config.yaml
num_key_value_heads: 4
positions: "alibi"
bias: "all"
parallel_block: false
extras: ["capped logits"]
init_std_qkv: 0.0145
init_std_up: 0.0145
learning_rate: 0.00993
beta1: 0.9
max_seq_len: 384
dataset: "wikipedia_en"
Each number is 500 + 50 x the weight over its row's rms, rounded and kept within 0 to 999. Layers, rows and columns count from 0. Numbers have three digits each. The size before them is the row's rms in percent of the matrix's.

# up: layer 4 MLP up, 2048x512, rms 0.0742, rows 1546-1645, columns 64-127
# down: layer 4 MLP down (transposed), 2048x512, rms 0.0401, rows 1546-1645, columns 64-127
up1546 100:437388481465515530430535399530556468449547519503490505543423575531598562567499473486551500546408444608461591377542474489521481442564500544558546490608438528511495560515473517602553554482451509
down1546 109:500487497541592517527498523615431540512470522396527520450569544501576542567532510510507470510462530461545577487435517469444420474560522547456430364513475540610596434533509496526506514461508556
up1547 101:543444518477556522518563537501526406405473499543454383481499543558493528523474524461507536516492547518440467513489516514476525558526580463529508524499485497533540476544469487448436501460412451
down1547 086:524505552430544541489505514492506510553538559539602575538494429479515426502460466431592555598463441485376548559445429572490434509495451437415453497472523554449418524587439476551498554495505579
up1548 102:562497572545457430456521584435565455557576572550467590508508459464513497468511493416475511523542507556563557520522502475555437587496536483458555431567408511411589471507462501511422616452491415
down1548 093:463434525489517472526600510539427502434510529573522523500432506632557470556461614506530501583509466558503495506490466543479594458553585551485542520537508483482425518486614421518558497471478507
up1549 098:520436579476463562537582541505547547473516506545411429518508511592478512505483413440495603557496533423515500328518453590518504541412529503432505519595501507422491504545617419464556417541508403
down1549 095:487560480503472430401492511467596367407541418526443536534483427407487546520477499456456465448414420426512439505456590494464494485516469497437504566511548503498528515601494504555562560394509533
up1550 091:501506540495507444354527486550504436553540557492548432527443541593513510463463466439486493496502462566441606570476390611469532456490393556554471523533479544526524472432557477555577598446516494
down1550 095:459509533542513444540480482472518424487485371494529451470500521466492523532558420541442416510515538426505409525561579509473562564517529508517517519512440494471471487431492531485487469561477550
up1551 110:471435365440467513450574503601471495498454577501510514581566508446597519542588516488496389509568548532556463456507489463426456512485588484452517580481538464452556494512537480447462487554566562
down1551 112:488467481466446582458492356469485506442462566430543490535455607402536450501609517491476444582550524434514487372418475508430498521474494536542439494491490443487471558498563556543586468521515507
up1552 099:556544515514543525538492597583467496501521510515491440446506594528482490583465551487536509464434494496493465421515470476472585457495453409486503449481460637468487552433475449611584545516412573
down1552 108:549474504407425443570454543399475378506540551478589472505477477438461593535538385577501537512523513511444516539517549508543492396508562447526493511489441535491529430450484554454550561514483535
up1553 100:515437524497562435376468472552459555533426605474544554490590482539471460498476471515448544431481457539482380480509471524441572445485515543544528513481482506491432533523535443417545481499433446
down1553 097:537510526517441525526491442516520488531527457474447500417584449533512428555480519558518528448551536501533542600511581457477504577448462539488510560543413512531453524515475487534517505465481506
up1554 102:594500526446551524466496390546528446488505524503438490533478484553507469503470497508483529512516446542551534519465464484485452457443470578465498466453472434428429470535510465476374581473592573
down1554 103:442458555425545538491460495446497487488554500465485506528544550495365568480452540600449484425554540575501503447465447551434503546532483497447513457532570596474479542536462560492487485474491491
up1555 102:552419537393505431660482473644444474442455469511393446514521470517425456531576501522538354501446574408549512491507598531426474558483407625473468545487429465472464526504544531505426572497534516
down1555 102:475512529490545495544472539493529467542473576570516606551536428588430577461575563489559589493492483498503521476487495507594421484472557476524510434545544561506498523461518542602457459501496547
up1556 101:433547503435469417412466418372532501521438449474484412471468434559523456563466504556436449370476538509419555525530519626498562460449536404489426525503611535507439510381547505550429499525443457
down1556 101:378499417580553473568431450564506477523485502454484548426472558498581481510501395504547478481423501481541524467483573549431462621476554481536528449589530498502505468423476508546555428465561394
up1557 086:549549511480508469594446482568474521444361505470466535499469492446586543517498439538479480452535499500495514560498514526572425469599473466544499476515485427578456475538559552461524550604544525
down1557 083:501481497551570548530479500511454463561460533600463524526541567536397443457544556453637509460526562509511447513502418430472538565469478465488560436408493487517461482577564552531502542492473567
up1558 097:517490533545487458497629549490567485535477489519506562378469491489510480550498502436511510548593570494437546504525502423521482563492447517500441499526544504502525490490409474531486493548477482
down1558 096:554558492406432499611456451492490461533573445555440590513522606471444441549500468472545493520557421433516501399516497540556422539607394516489378534411489545524493488488477558555613573484499537
up1559 100:464588514470509493345457440506458538502562516452483563420488495459567640632487461544572549553574512484397513560541495449489446544436409568538505511549555498513482513485487443539462494536495418
down1559 098:516539437523427575545453606579458446588476489454468441547468439417488568481478620447519511540538506463641460450480471549532515436511454355539551499483455547544431491402549510453567423531533441
up1560 094:461513436505531430366591516445528487508528456524468430565421500505473487461430492414531608519406561535518513583436499382555404521469430500530466526548469509509482497484547507535476405458543469
down1560 089:556522517520501537489439515564446522420465425469485518494443482512530614569483503468486504398601464542480557416515465528469539469550584446464450448473384470435556467516474585505556546498513400
up1561 098:526419454497430574488444439497579489557528484438507513501472497463547512444527559542471516562507488448517441493527469492429515557490551553521566488557516498488517475506469478472540468516473501
down1561 095:434386547431492473533538477502557520595539481424593423509588541468514471528508445458532441451526478562494519442417516537458559497478579423558421427443539477488467507431503427479497562417495440
up1562 095:526566482401487536417492545391544560472543480522520432480476526540558517535469548526467497560506533515514593531554461469475422467543516455487502514484527429567546479512530533458493509408612461
down1562 101:469527495493537622449507472469456525461468465479511523494409617519433524472585564516560512483475493594600479511473391585619525602456627517510488434540454521527523465521448507588511553520503549
up1563 110:556523552481490512548553491476459628500545482559477442529515511449525488457551570537568498489470548509479493463485519545485475454412528458479476496481455495492473455529489574538460532513472502
down1563 110:538495506482638450419561575513524488527373489500488602542451453497476481374490547492480525516519518531555517512492481558535506523471500433630521441535521535494528589540497556521492476496431462
up1564 097:590538483540538602493510535494536485548536426483464524563481477541508454497505476482412462476505580470543495553589466496489537528529567499515501463621604403387512485532587432570450490466474554
down1564 100:436518497484552560462484544532433446512488550526497535560499465466519506438485524559456430472475438579566504446577465495486484514423514454467452473428458651536426541452460567486532569404549444
up1565 095:527551526379496566427462457570547599526644524546552469469435596569489485516548439485458571475468495559526431526608536406459584554453463523403497443532493580530490353488528494484408500473479400
down1565 084:430563508433559497423489492619501496474591561554562510483503602472501553518568488554513520523483577519552401518570463495490493570577478534490442502486499548491364417493505464476467570455502516
up1566 110:460485565444641523414450579504603513543504566558484507515449507552564534562391522644506483473527454507525501460450542447495457476542509529474519482468487475481523489468492537526501531429442496
down1566 107:562598561481496404388592450514611544487417446510561529514506537461508526490504584498535517416443493565508450407484541676494553469427523419539512508481474557469535486584552515451487492518465437
up1567 095:472566453480466600411559425448483462533593496549459433486534655615482488544518563484554516487519431450456516464429569516460542464470521471510489491572410572528442559549545522527512557463447544
down1567 107:534450498451465527498399552490489553563532565582439537492504524501409488487500558474478508467500589424466528488462459485508458474477522473522484484513485547495492565502498521546469482532442580
up1568 092:448507540542486502484381584444438533531566555588468491409467456583520587461538392556437431530471584492404586481559453407425484423491455462470569553492559515507427494472457523475534538464547535
down1568 089:509554528395491444535543496478545407478548393529533562525530508421417445459489529399475572487567462540601479563433479570505511560562602526497590575481469462507549471497427453447537485520539478
up1569 100:456563485462480460484519441497482445566441452620568457501603568468453522421399453527564551443555538497484489563437495477479523433526513450475428542486579575459489526473472461548420486532516423
down1569 105:512560527501554528593505455508536617551605503474416545549429559518475549467484557426459478468476555538533474585518462414488427479532582621530527498541547438411490567554562517521552512412496531
up1570 113:448464504485408490506544583489457505479532515528527572463552569535479536502580537568539431454434449448490477528529421456464472463494472472567515538418590501489421572559486468479402477452573517
down1570 109:485490591539526480505528481457433441526538527550551485515515550460568532546554529562540475371456500556473507424569506457471478543451477501508427503470533514552521478443504427495622517519482487
up1571 101:466490550518513489397547552536464528508454497530516498463515437454474486555576544549467452596504526455409563442549484505566500516437471512492534494488577502536517488473429456488460533537485565
down1571 105:471641496434493574592478549536411543554530451553527445552451513557524512564482454453465434513513458590484516605576517531415463448519441589503435452437529379476485520457440430443561469550449470
up1572 113:461475535469579403477499448489556587482404495473578444538458457617483493523483558441553514434457460469500526452500467558546512564524408528548407503529618493529508508547494472477491589494473446
down1572 112:549471585491547565515496467545532526544485540535513412564538520509509608484476506435423547506611442524453590465532539527496516437433532466596442561500548583567453479571439604536530532542576525
up1573 104:554523503544521502498540434456339690496540573506523499541479424476443528493581494458582489447472465330377537503436496496447431513489475536528487521509493615503480451471565422513534551515505499
down1573 110:425540448564459562492472550522445467539473505464418437491596589487416460511474550494567437518532542474480598472538462539466425498526485578518473486457512525443533586524536489556506502462540498
up1574 096:513445586546550482524470479474577477533524551487540531412421475501510480450484552551407495576499495519422528558396439414427381453484419491498500441539465418542501423504529558556498450511586462
down1574 100:581458504491492492444515394584470511483472474458458549459463497468396579352544525566514439551576481489501487497592522439508408546562521525587518489493492535498506631495478485497427532467569486
up1575 097:645537440448479518548489468499588458537529543450501392452392540570582419624493457492442563479498567492422499474498523467465506376410539535536479497542529552438506437470572514426510473537432469
down1575 103:499472533491489552590481417511437521474519385495458486441505563510615469477516472446493541460550507472441490397480458562530531470494460436500416423549520426500449508489511541493485465484497386
up1576 102:477515463441514457535498454543508426530513523536491477523509541467459444498534426513565541476611484520422468522561548495497574516563564535448466573505509510581497499552563530591559508456506493
down1576 099:573588519500491490531436517511591460449557537488597437490484537416529421445456424499469498501587448488456469454591522547477584577492443513492530441543481490484538498530438476513467547504470480
up1577 089:394515522497576544511460597451434528526586487494510477515448518562497609510446489463500480490448486491516464497459519468393439439480512535483528492578438499476474449557433442584443536502523471
down1577 101:465449502468458473492527479520587517560442464505498538526465445380511443614548499477471443531492606546498497509544427484530450554461543459516483545469443487544549501472532526450550511488497509
up1578 092:377529541442439498504480544484481581595532570543546529520538517486499552550523465439516504530522463550463345545528488475571540426430520477538553498471465490504393482459536481450516543489504537
down1578 105:455554514466578477453527510480516453459464546462483461456401468633550452550468496467524521447391460436517593448526495547450455595501497433430440516520588468565457410532533470530569453459466469
up1579 102:472447469578569492585518498557542423485496496522482570498588530454549474479510566585499458509560438518513572524558443534423449504441474526507554531452524485429520458540639464470570495515549405
down1579 106:509417477554491437474566540470441472448509457494429586476476476592573453410513489486445482577435539543577519522575498501532443528404508522553518476527530463478500515510564447493463460575538490
up1580 104:486433396438507506523445540601455459486404485521464477493525490574539503533440527470481532569428467538511523442627437508498502491470426460536544542470499510562455509522536442408437568473532593
down1580 101:513499505439550517584551564439525545512507576499506515503501497503475506433397468484422459518489582490426443483638453530407548553460537582470456568564455441508546587573502476574481466434525546
up1581 097:589489447511465470390530508526589538513492560486534447510513530500414500420514435523518492446571571510483512459430477428467542508491602442500455526466442500569548449587497584512460506498414478
down1581 095:450519571467522491542474595573391554471534475465513480472524598583403492479483451419469531539500419427562595499577547489471469575601500473537398479437447582479431508422544513461428496492457493
up1582 085:468428458598611479483507503546494449528525648516501504508478524477504484531527475587509536507620507511469457427532464562546485504490606517471472560496385443525521503499476441509504468503479559
down1582 087:435579469500399430520490480449544526475494453533499503542495596421479463595464500452522451533477539486548533450470604524563475468426419568509413384455541513430412468478422576534502630484619553
up1583 098:527520463430557484554500464436462483562537563482555580494510613476507487557474417436522498474572580466474460543333521470491521468541429469546667416579489459490496477441567505545544498527562481
down1583 099:444440509490479530476490514518511501343525470449546532495483533452449539511517582512566532414447460568459423505512523547466525568473514466486467599539559442630427554525457425594560482366515586
up1584 103:588548536539436357586506575539464523509488443449528424535441508501420499480516435472407540495503428563411490472483456472485557581467567466517535570525432459517507498453502522613504489504516476
down1584 097:430499528589457513497484391459503502449519521430569460631501495501508509424514497598489432621480497483547479547387517486516450452566553496536526488462537569448478497578509537518503439444490527
up1585 095:512458488552522397366494559586479530442497512474402525534476558491481521464469501557385487488505532552483473510551520500569501542392489446525405457577504473450533548498464524503492456517489573
down1585 095:403493561390451443559470437468475482492495440533511505406524458619530429510508589508499483530492510553502511446456459520478536597528522501511508447484501540490418455484501486568531492525557451
up1586 105:500601461483562542472548527555542508561438528496428528456543433499444498536530461472501534562549473451547442504477511556535542521449576473560475566475494523388538493522435539535458505449440571
down1586 104:486477577531484598440434454471471571501526525399379525494513573421437565542522466460519476473441551503547475485557574540485464527525533500531484550517430526479417567426561513536510524520448561
up1587 101:524430396505518435445497537536493483493548679505483582541547510616454485559508526497534512431532514505484432468464463498513502494416499555427448467529486453529559555458566463535571552469549544
down1587 104:416430493521492456341580509520560483497534474527503429633535513446468536576534457435505571573497472527471522577535599492577493428504480450476400616518611498527482480538529440480522523394506460
up1588 107:513478461516444507425463436573449528481432430475495501541478506484411480457522426638608493420507422508506490454506488522544537412596484454533452497495512515480613441418479496541493520437666506
down1588 062:446484561424520536459451533537495543507481542490577458506532493524454530486447527475484502475476570498461453494516467500456498516457523519495551521441485541541465474432472533480475493516481519
up1589 103:474549459610503499475566550442561541490394582445514494488508579466435556308493456470510470545515512488532557397500494521432535512413491628553547440537493488479507451536553545371486524423517521
down1589 101:497525546497540525545545444503526492508446561552478470506499557435656489535499506463583592487591561503540482510518534509577566510476452448547452517421483517526544537476577483508424400545442464
up1590 104:575453486447519479465465519548494503538435500570434469431382617391567482488491504463469451549539563462448442420416479514519433489538421500565415504514580523466531439465574552551555488458449511
down1590 103:467584504406527512355368532495475480472433495436440554575495434517486558550549542512488455537537550449515535524460489463445531422518511497531513460469473452528568664505474598591413505535498518
up1591 101:548528525513493529513460480492450539459439466539423545466463445584546464526471554505525495479518466501506556522488443507489518517498491382467569479491377512483536462522480537475514528497477492
down1591 106:471486530517433496488420543466417523475535446424510480589568492392512503506432515453449412473600521516531518551529559550598450505530457456496421465459494520472480472547559397404540430527542478
up1592 099:516472461462428412521422387562482437561498444462491535583604520473468478504436497486601422488461505508514583413516535513512613473535461521480471474507454469539397531476545561456422521469410500
down1592 097:455531549506469460494546550518510488498418640505523432518501507474487591465477510525508409478638481473444414492533521529544489496443545548553468499529431546444506539413462571447589424527575402
up1593 099:490525404542543506530501528505504477524531513517551494466502485465574506492593487451549460471405481458506438571507483563510485567459536523494510490480445493544486508446458463565464467504544495
down1593 099:510417518433486543537402531506459491397580523540560509522467469545444453513543546479529456514420486459515441513501535518555568560536606523472463499561512531478576562431463485489506396510627571
up1594 091:587499505560380463470557466516482539480482505571547504514374545438569424549510480539434530551409536551489457401488472483499497468466442410554472555503417540490500469577567475509657541587476561
down1594 091:531458429428477510490389412458485520524498515450503532525535545578503511445575564481575479570579511556501527517501441592523503538601520564478434382436395576503518574494425476502465526491451432
up1595 102:537493489428629496401483546473554541600544534574516528416436565526475543503561624468548581410496511519402559553570464364479557579562450421481495559574503448505474539474531508465596497460498467
down1595 112:515493509516486432528574517470574541558597592513481548472437561494463531448460460454455528466501525430465563488575541443511497558488521453510433508474525480505555524447585501545495502501476499
up1596 092:577447495486449498493506459559542424465356444473430447512584482628647515486552560528500426516444551527408440473474443540415490467436515532488477538502546550424499485489462515520549483543551537
down1596 092:582563556494441527520531411563423457585471392483480466565464495481522450475469403471471482444456545560471547582496462466500514465501507474554449498494543452529522451647524444443573540528517524
up1597 100:511587526435546592469436510500552455583487459436573496571489462444560498463513456558474423557548427508505511458551479555491575522472448469524478452479592535521527565475570507547471508476473447
down1597 103:498498588523503513442455444488506467600541458485531514479389492584483477550518523581544479446533471525428510453466589525567446581491499519527471497457472499533436555461439468540546554526482507
up1598 098:554498447492572515491439561501393515490441518463489472463547534488503438542560498547517578539514495447453486405499564551497518530536531541534477504434454474516559521424564485449597425458526440
down1598 102:512500464483547530517556483554556522486545484502565404457482530571525479455505495524502536434548496375524592506529552458530544536522500535550445537516417429528483483510565561472464489459490545
up1599 110:497516546496525493511473617540584523501525528514520524401492482588486452470521563491496542586490542506503578541534556566467561568433588462513482559480545415517480538388496557527480456580429498
down1599 101:464438505521506627521490559525562503536470504511459495505551484677512491553553515532531546583557501539489460524578595480558603527497547553560490535435612522439583468557596611505470477460505534
up1600 104:582424547486509527545559475448474423436526521544539510637488574477493469441483480465520520489529530550402392534461432506424648442405455493462476521509538479563500479538527472464396524479501497
down1600 105:449476565611516516600579425500589419507582412492518555541496511544407515491520492494432599498478505478441471425517469434477567545480581511483520489555518502555518498525502464555507609518487574
up1601 110:590440562434590531544507538484446426438463503522513467557534593539612475577521497458534509460570474442552533482609521553554540482484529469513469483571399397499543597492445491504534457477557470
down1601 117:517439505483534558452560439480454456484466463468536496529392556563556571539485481441519465540450530525517487454481586481596499503494516455509503399508517490498456584556537461654490566603516511
up1602 104:469484466495545513517426493497604490527446477474471460556408481499460421448532509490568497495503490580530522506494472473440478473472535564479573511479493557579496494383432553442539500579506552
down1602 108:423406370567387493493549591498510527439502671483504462568587413421550535486477511548573456478589419514572459504586440473432467490533534454511443551523558637599562490476477597460512484507505500
up1603 098:557534535545492484499459484517543412547611444511542437583469519433499486439526498421607512554438495538526536509514553510497553548529508488494443502413525456495432471553506488488552536640458481
down1603 099:472510521436486508494484476589543509533451441494468453555466432516499487507504466538468435480547497424476592493534568498532391531565569528536497401546542511529509502539462412428485517391500407
up1604 099:531491558480554437479492513495397498551583520484471444580421474452441464514450423521479583510612561515493447495543419533567507447421505440408524519497506550492521456479615567460457531520432464
down1604 095:558385473552537604505598537455456470522550509529513516501585634599447494517467517506480455470531486496568473595470426464492539524520571490608477470505490399515555415496483426403509610452520533
up1605 100:490503503453439492413476589480556507370545415513509495451627549436500577539575393572555603472470527489493496532457498547441517545520546461567432489434484367515494504480542519555523494523614508
down1605 104:530489545532487494514511556546508505534445489496455556421462439439499452533452547577590532537492585492415415474472443382516535474524411498383533506488485508602455506544443502509415499512418569
up1606 096:520472493425511503557440511436484593561466545495492418515500467506512561492464488494447452533506500459500536476516482453455522497461453515426490456487560514433511479482557537509441532515489397
down1606 087:421396424463423404479578525518472486483505506526531533584522522537417472514519506453481545474479492507551399506518412437394592486547542404551462519504393562533493506440469508426558516502559524
up1607 102:573562509570416488465505495452433397431470411490512525442431416526547517637448516588507534424481521543517509524540393512438495518483462547544549513513486457505468539496550541609552478475523546
down1607 103:531454452532489495470491488522426614531471483398503568492511422466528455497461476472489535444459484456562490517547505519496480491509572618479530500498421623523503535426433501577518510491541425
up1608 112:486479580584475536474570448470547464527487482466496495534470445527447442498493606530511554460451469569465540525488412555494477493529583525607594581491439438465462396520508451545402495501509399
down1608 116:469515562554454470503558552504481521529557521539439551552561559491560530439399607577570477507512542602478501458462530428507443449522510538544418467506465501495554499450573486508432497508544506
up1609 103:415480438509533546525523456512445483456499494476530500470512492476456549478474512487549549609492444465440498509487457557492541552496439500511512495592483631523515444462524470452460594503475472
down1609 107:486482501500457513510558469498505481396555488409507388512520473557524476437502519571408507510544465436469555547477531499412369630428492491532554491486463499448548516424537502452444470489545459
up1610 103:536459414431553563470541475498498507584537460533458469559518502525456452545490510604457496487492495544520534438463579515601539507504509477550576516552482409452447566514491528505482459453448493
down1610 108:474538485405533584434490436599418541539476509556462448435459502489507522512513467467451419405516474503528549483495403521501474505550536450466591434490480491537477553538478506570481455535512515
up1611 105:481418433575498542627409481503499534459507541484429489545499464474483482533450501516489448548585446489522557481459510513491472439543534549488481550531469560476518480429480482504482506503448598
down1611 108:535492434422501543478507549400489511445498584452510516624544526498501493557531465540515536513496555517435488398513480437351533525417560517518437561484587521479496500456497531575539481405466451
up1612 109:467437472584444452585471480379533419525465496529574528487576514432518504492488494584429480457597439519564478460433445456573565587473464415589536592569517565459474507516609446529479429478535534
down1612 104:402456518634478470574515458595464479469428587499477579551432539470444516510538592454553500455501485441531522488578480448513506503429550482446558543525527494511478483457497533458528529479511455
up1613 095:465487503380447565530516462563572447535487550452452483452452487508524434501491513445429546554490506543517469499531539441407558544449445529478449404449489488515579491539445595484522474449566476
down1613 081:527512505420627524499447565564487437483470515498433407452549515506481422517497393568560489437509540472460453481525488523552463557494511583414495490469450478443518552520478473529463547550529445
up1614 094:564465546530528476620480559549465552432432501469456542582518509485530508615521512472441497466553554560575517479471425556583451451502580496461577562516476565463377453503594481540617509488428548
down1614 094:564475514441476474444525535504603496510428470496547531530499505583491507440472501446533522434422567473556513524572477561418540463572562479590537506395535640532506501434485402420534529466554529
up1615 105:492449544504589552509405542445550410487410459530532475573533494469562553449523537515614516465515478519467501575536525616391446513477459470439532454441473501507451518444562545518466545475439619
down1615 108:518604577442576539447444441560526460516514472492552425485543512474534490451421493522501534527539566461409570516544430426426504545499460488428458469477479466456462544553476412400560585558443548
up1616 084:469494452481396534546547431449531567551640452704513538578493556554473531500396510483458475527503480547573472499497378475437424466517542466517443480525565624531554522516424512491540465455538497
down1616 090:563493547501537447584453460474440475427536519400476592430467427414523502555477486455560459540535497508470494489540528504469551542536460571534503535492434381481518463542534472477461492433507488
up1617 101:354469501362405383570548544484477478460474512514589444515482430488483514489534450524544608477512442488487473466506520546508504466524560492492505492498479515514540381498574500501472448447454452
down1617 093:490511495544482577408453630512529462523589463510516449558497450496570439547484495459529484547537531550506527565451432481492521513493502497466430584487484493501529467509506499567489471516526539
up1618 112:491547495601437454565360465534492463452452537542480435447523402467543410451456545572571458558537446424419516535540464513421433545510518481530467513496493542454529521497412456449450546458485485
down1618 111:578421527459507522510466475545455482449476551579559374454536407476491522539408471616562510550522502502544518521532510493505545456514414558512477494527508523546470507493450487402446425536486479
up1619 101:486443476434488494468514450416497543565483586541470448502495474549519484596515558590563530601418549494407444579488522485574442624486378519437463515568508491463430458492572410525484429522540495
down1619 106:503490453448481562525464591545531473559582580439553506526395491507503454527566560517453463478438594464526388539489450503508435458497580557475514641546500427455581484500449552541522552577493406
up1620 093:502584489466555470549562428408589440461482531521432567408470548457626502607438515514456499504548501470415515496501518449454442492455502416526607526498525544521470564466445525488477510505506487
down1620 106:499612434517440520447525517573455522455502444586523545465486504516516459346526519483472446429463572454518539549442501486533616580463398450516467498565444489463581443584540468485543416608421552
up1621 112:528523522473499494469549578434472470486460477443424488504402495566569526429479470441404433459572514385530522509561514490485537525516474519508543508483582537500503562364418442406454469469542505
down1621 110:396500582503434516442546464593492518494506603547508476474469497595648560540495459403451550428442496559487516560475444500453558496476521444525398467469532526531531513452429518539547499529542539
up1622 100:535450536564447468528555555505476588499487538497467458460406593499516523546526541577428491515459518478530473520493420483501519563524478492486486548522580506529404460524488456533578534419537451
down1622 093:495438492407488518491529510485445581559497459419565468595511492574497511482470445535502562501495507435578553554466422517471558552439466494516505570416503606512501374514476532415485505480491467
up1623 091:549505365472482417386485395535408515501559499514624559472551466505450432542541455573446504541516523535611541479548437440504549504465518556508473483583413552497457482492545435533485500402453489
down1623 090:386562444456523463595510514516409492461547517564432447499476460484400623528540471518482558478498459593510555445456487515457480559548549408602498553423507499543490571490516494497561420506530485
up1624 097:452567582543466575520484477546471462478488468494510497568453392532543500502502523486573435517528528546468539404566524451549413385450521496505521492516486437516485476554491485434487483579515495
down1624 096:545565551472519570555541562452532542588555561499484405516551484548441547516426473488558425472482441536565521525489522547555436427528615547458563504508498588530494446513520555505498552518516561
up1625 089:445572504527488509492537456503466477576423411514542507476523455549441515513490430401545652576459460535575507495461492393450489619524547532501598400572481543439547491482395520442489440507507458
down1625 089:500469455486456522510463479462468531543499468481469574489521464470469560589579532536503480444473500573462510571436473484517467559492508484497467537453430475542431478526561580539399479509518549
up1626 109:501436543463555531587513465464478491534466546427406557529465492476583485504611463510572518499566534501480465440476508497491395591470494510517471534544494521469447573535487510492433533448511605
down1626 109:553562429573505532502436497425553489567451486507508522456369508479407482552435483451566526524491550544456548461505498548459412538496484541472578497476510496538444511518430442479536522457517478
up1627 105:490488543476571477511567446475432436510507496421437534530446528564511538374467466524368462430439454447525466510431490409455553511557512491475539519432580520484505477509560396502444513419527466
down1627 106:596522536482442483466505421517562460602622452457524439417541450522626523543518501431495458483463486525521439499354499471506561453519433502469557514487570566493477462477572524602506528450472443
up1628 098:466410514540518489483538470426560497488471600583616467455522491556503375516366490473532522555535480488470469482473462476506459446523446514587494512467538477536447455495569485498582509473472498
down1628 104:555500600648544567423487480493524518500534523520486557473531485430514570554571443517498487586516478568503409558465485470522499479530520536549512618481528457444546447490436470551424502541520529
up1629 091:498564498485468401564570491572460510478495554478498530445586515492493525534474475493486471610490493459455493369405476490535427551490385494401537461483548603484559419477575529565534502549505554
down1629 092:502476533497472520515474462376600527420585554480601496534540471342517484521466392488426426486497512494471589554513476503527455470459493530442438472433414493499511490525425511486515467476467517
up1630 105:508526546614510549466551407560490452537493495552438621493528586523487541508475519499559527571572540299450467511516483477493390497408541434506470477513582511446440487558438531437521371486531435
down1630 107:527459475444479538528563442431474521477485478584476509565564489523592459531542463532519533466501550483507534438501611479478498414531477506584554517546542536480497504492536517484476440553476446
up1631 080:527548483467468550514564676487453530552592490515454515432458439521534553499540456552528569531514617311529556547473492497533525535494490536505497589512443509489496555563462539540514589571532584
down1631 088:536464541527504516491562530559467502487430598469505462389409523493485448478530518458500455545546470529550506489499390432567575456526537448532595586387529491494538462520505511549454529529510636
up1632 093:599489435424494409548461496459487580486568498451522576433460467580524484535385533510568548484462541537563556398463475507496480533466521476529518511472464552481503453430467504519523489614503532
down1632 117:601525523540446435501450543627482486424581510543470471529434448475559492543471411520572494608470431485417543494456496447512533481446455532532541438509486515507489536504575474382517519542476524
up1633 101:543564429533475505475461520582477589506561500483550508532436533552627540482491389509544504471487549539394487516492533608424513428460510543541504432531517494552435415366471494489446475382521558
down1633 103:574443414558465555439470518392529463511536492553524467558402503576496390512511498515548392442537499473541498476479557533462492559508491574479489504492496474416567614496395447380520447575379527
up1634 098:520471436510544514404514560501602494430550546516469603523514480541486520558440551540544513379546474461481452474495508613452474548390570465469514399489526473440522437516490580429452529525424417
down1634 102:490569516471486449485433553456591582430491543509522490510519567452521428529475568568508498526510460533477416474403560518493449529491505396522472533392504400541517453526584489464483489539554501
up1635 106:522494466571482482531493536488516431563495439433452462504483477553488472632520470460500528490469451520508487478561529500492447475487477437494415481500467577500499554391425514500398525462488514
down1635 104:546587457595427506565492478470434520454476517514534518497464468458549472561534518458600490514484563501447495507484547449515533482535488531474564572552496471490505596489513473447544503462464448
up1636 104:499500584519517467547463470463423513416440475542457503557478446510516474501598548526466516545516479388552491558659461533475502512534465416442476490523565517518525515458545526446495465334422503
down1636 094:579459443509561444468455436485454464422498495468514514515434504461509476619478502458479546530508560511565468520508466495598555418472441504436488519558420489487474520395497477540631500426453463
up1637 100:588490407426413453511548487527423527490553516528501462465519516471530499535572427416411449487456428547467543518485456562549565523414503497498412439568394521514474490488584429459503496510489529
down1637 103:561462566535403545554483563480451413437508551564536585504496488564510494493522467469470478517530506547503417505484574514483540460552507549506531488525465405399512471501491494497456550517462493
up1638 088:471474564534462526532463559469528618567512452462458500477447458550456521490541561546543527497523598442511472490536525521458462682537454450483526468557466486577447488479576415542484512601450466
down1638 082:555418467498442532449449477486463468606452576591508462504486423485521501484548546434471529417506459409479456451493470401528464432481513477425469512474536421422504551543467602494529454454529527
up1639 097:427520521510448423504495555526463520550492517519584528513521417505586472424435514521494501606579542529538445484503413531454547521492466470549519495475554546425506490524468570492470472582514392
down1639 094:573506538489604490481571509498447532472451580416481533485530442412493477505566589504484565507437437438574530431516412464466462465447481563538537472521522516520495541517529493506476487459434437
up1640 098:520510456566476532487457539541522485506484450544471467406473427478415490443568521565509483480436495502569516501518519503417540550537436503422571440540492515532555485595471600434412514585540500
down1640 091:506499518428482492545440445437544430543509524423550498454487491576454484490444431479564456501539616505505538453482473493496458577449465536531548574530453540449480491449526524554443480475478549
up1641 101:486422503506465490580429530516479511421465435471372501480513448431577508396562503532438457444485451475566463517567488451455528456531501489479502491464491356600481563495427552507513521413594433
down1641 104:491459542419572466397409539412561482563459463466469464558538510431448553548512578533475549473512593429462491529420489482441493515510430512519568474456525574529507499488511542573544450512546533
up1642 102:375442435560480589412567417527549478497598519548606465538494517493486519432503532477510503506552487404459446559511524588461517373495491525496462475505474512551469572597488461431427492539450478
down1642 104:536496507464564487580556494435513522536483523442317524495447432406499467493445509501502557480542517473422561502445497516524463507471432488493543544441532532456589552555468504513482455526436463
up1643 102:488507511542536450535481315565499485490416488438585520418499434459466514535581515622579457506559630525500451509510430515555442456496485326459460476458554487585538520549478455434582491493511481
down1643 103:562366443492516510477508533413489508429466423397542342518415428518505492500532525426529546484550554525568450424445453483472482480521540470503465464502527503465464566411472418479487494532455432
up1644 096:394474533498564438404566443534455500490534568515480488477561496545476446446452499513513562445445568473489521575535453534537380510466386489437517504525442487482453543581467512569495475433412576
down1644 086:597635444451450543430489532484491485506493477482483534449501512436522499592474518539528506525473484442515456516542466527510557496478494554560565549540515505500532500497491455460501603479490492
up1645 090:453524464506458372574506420595508557536515433650537552462425504481585526517572515532417527533521434523462394455413450436563485557495487486510478505512517499506510501539505437552511486553478494
down1645 089:554533507514500519576472572551438505440564462476477514505511454467517421465519514503487461505478483471508584440541563525477425541525519521507466573500526487483442511578482540477516594469510500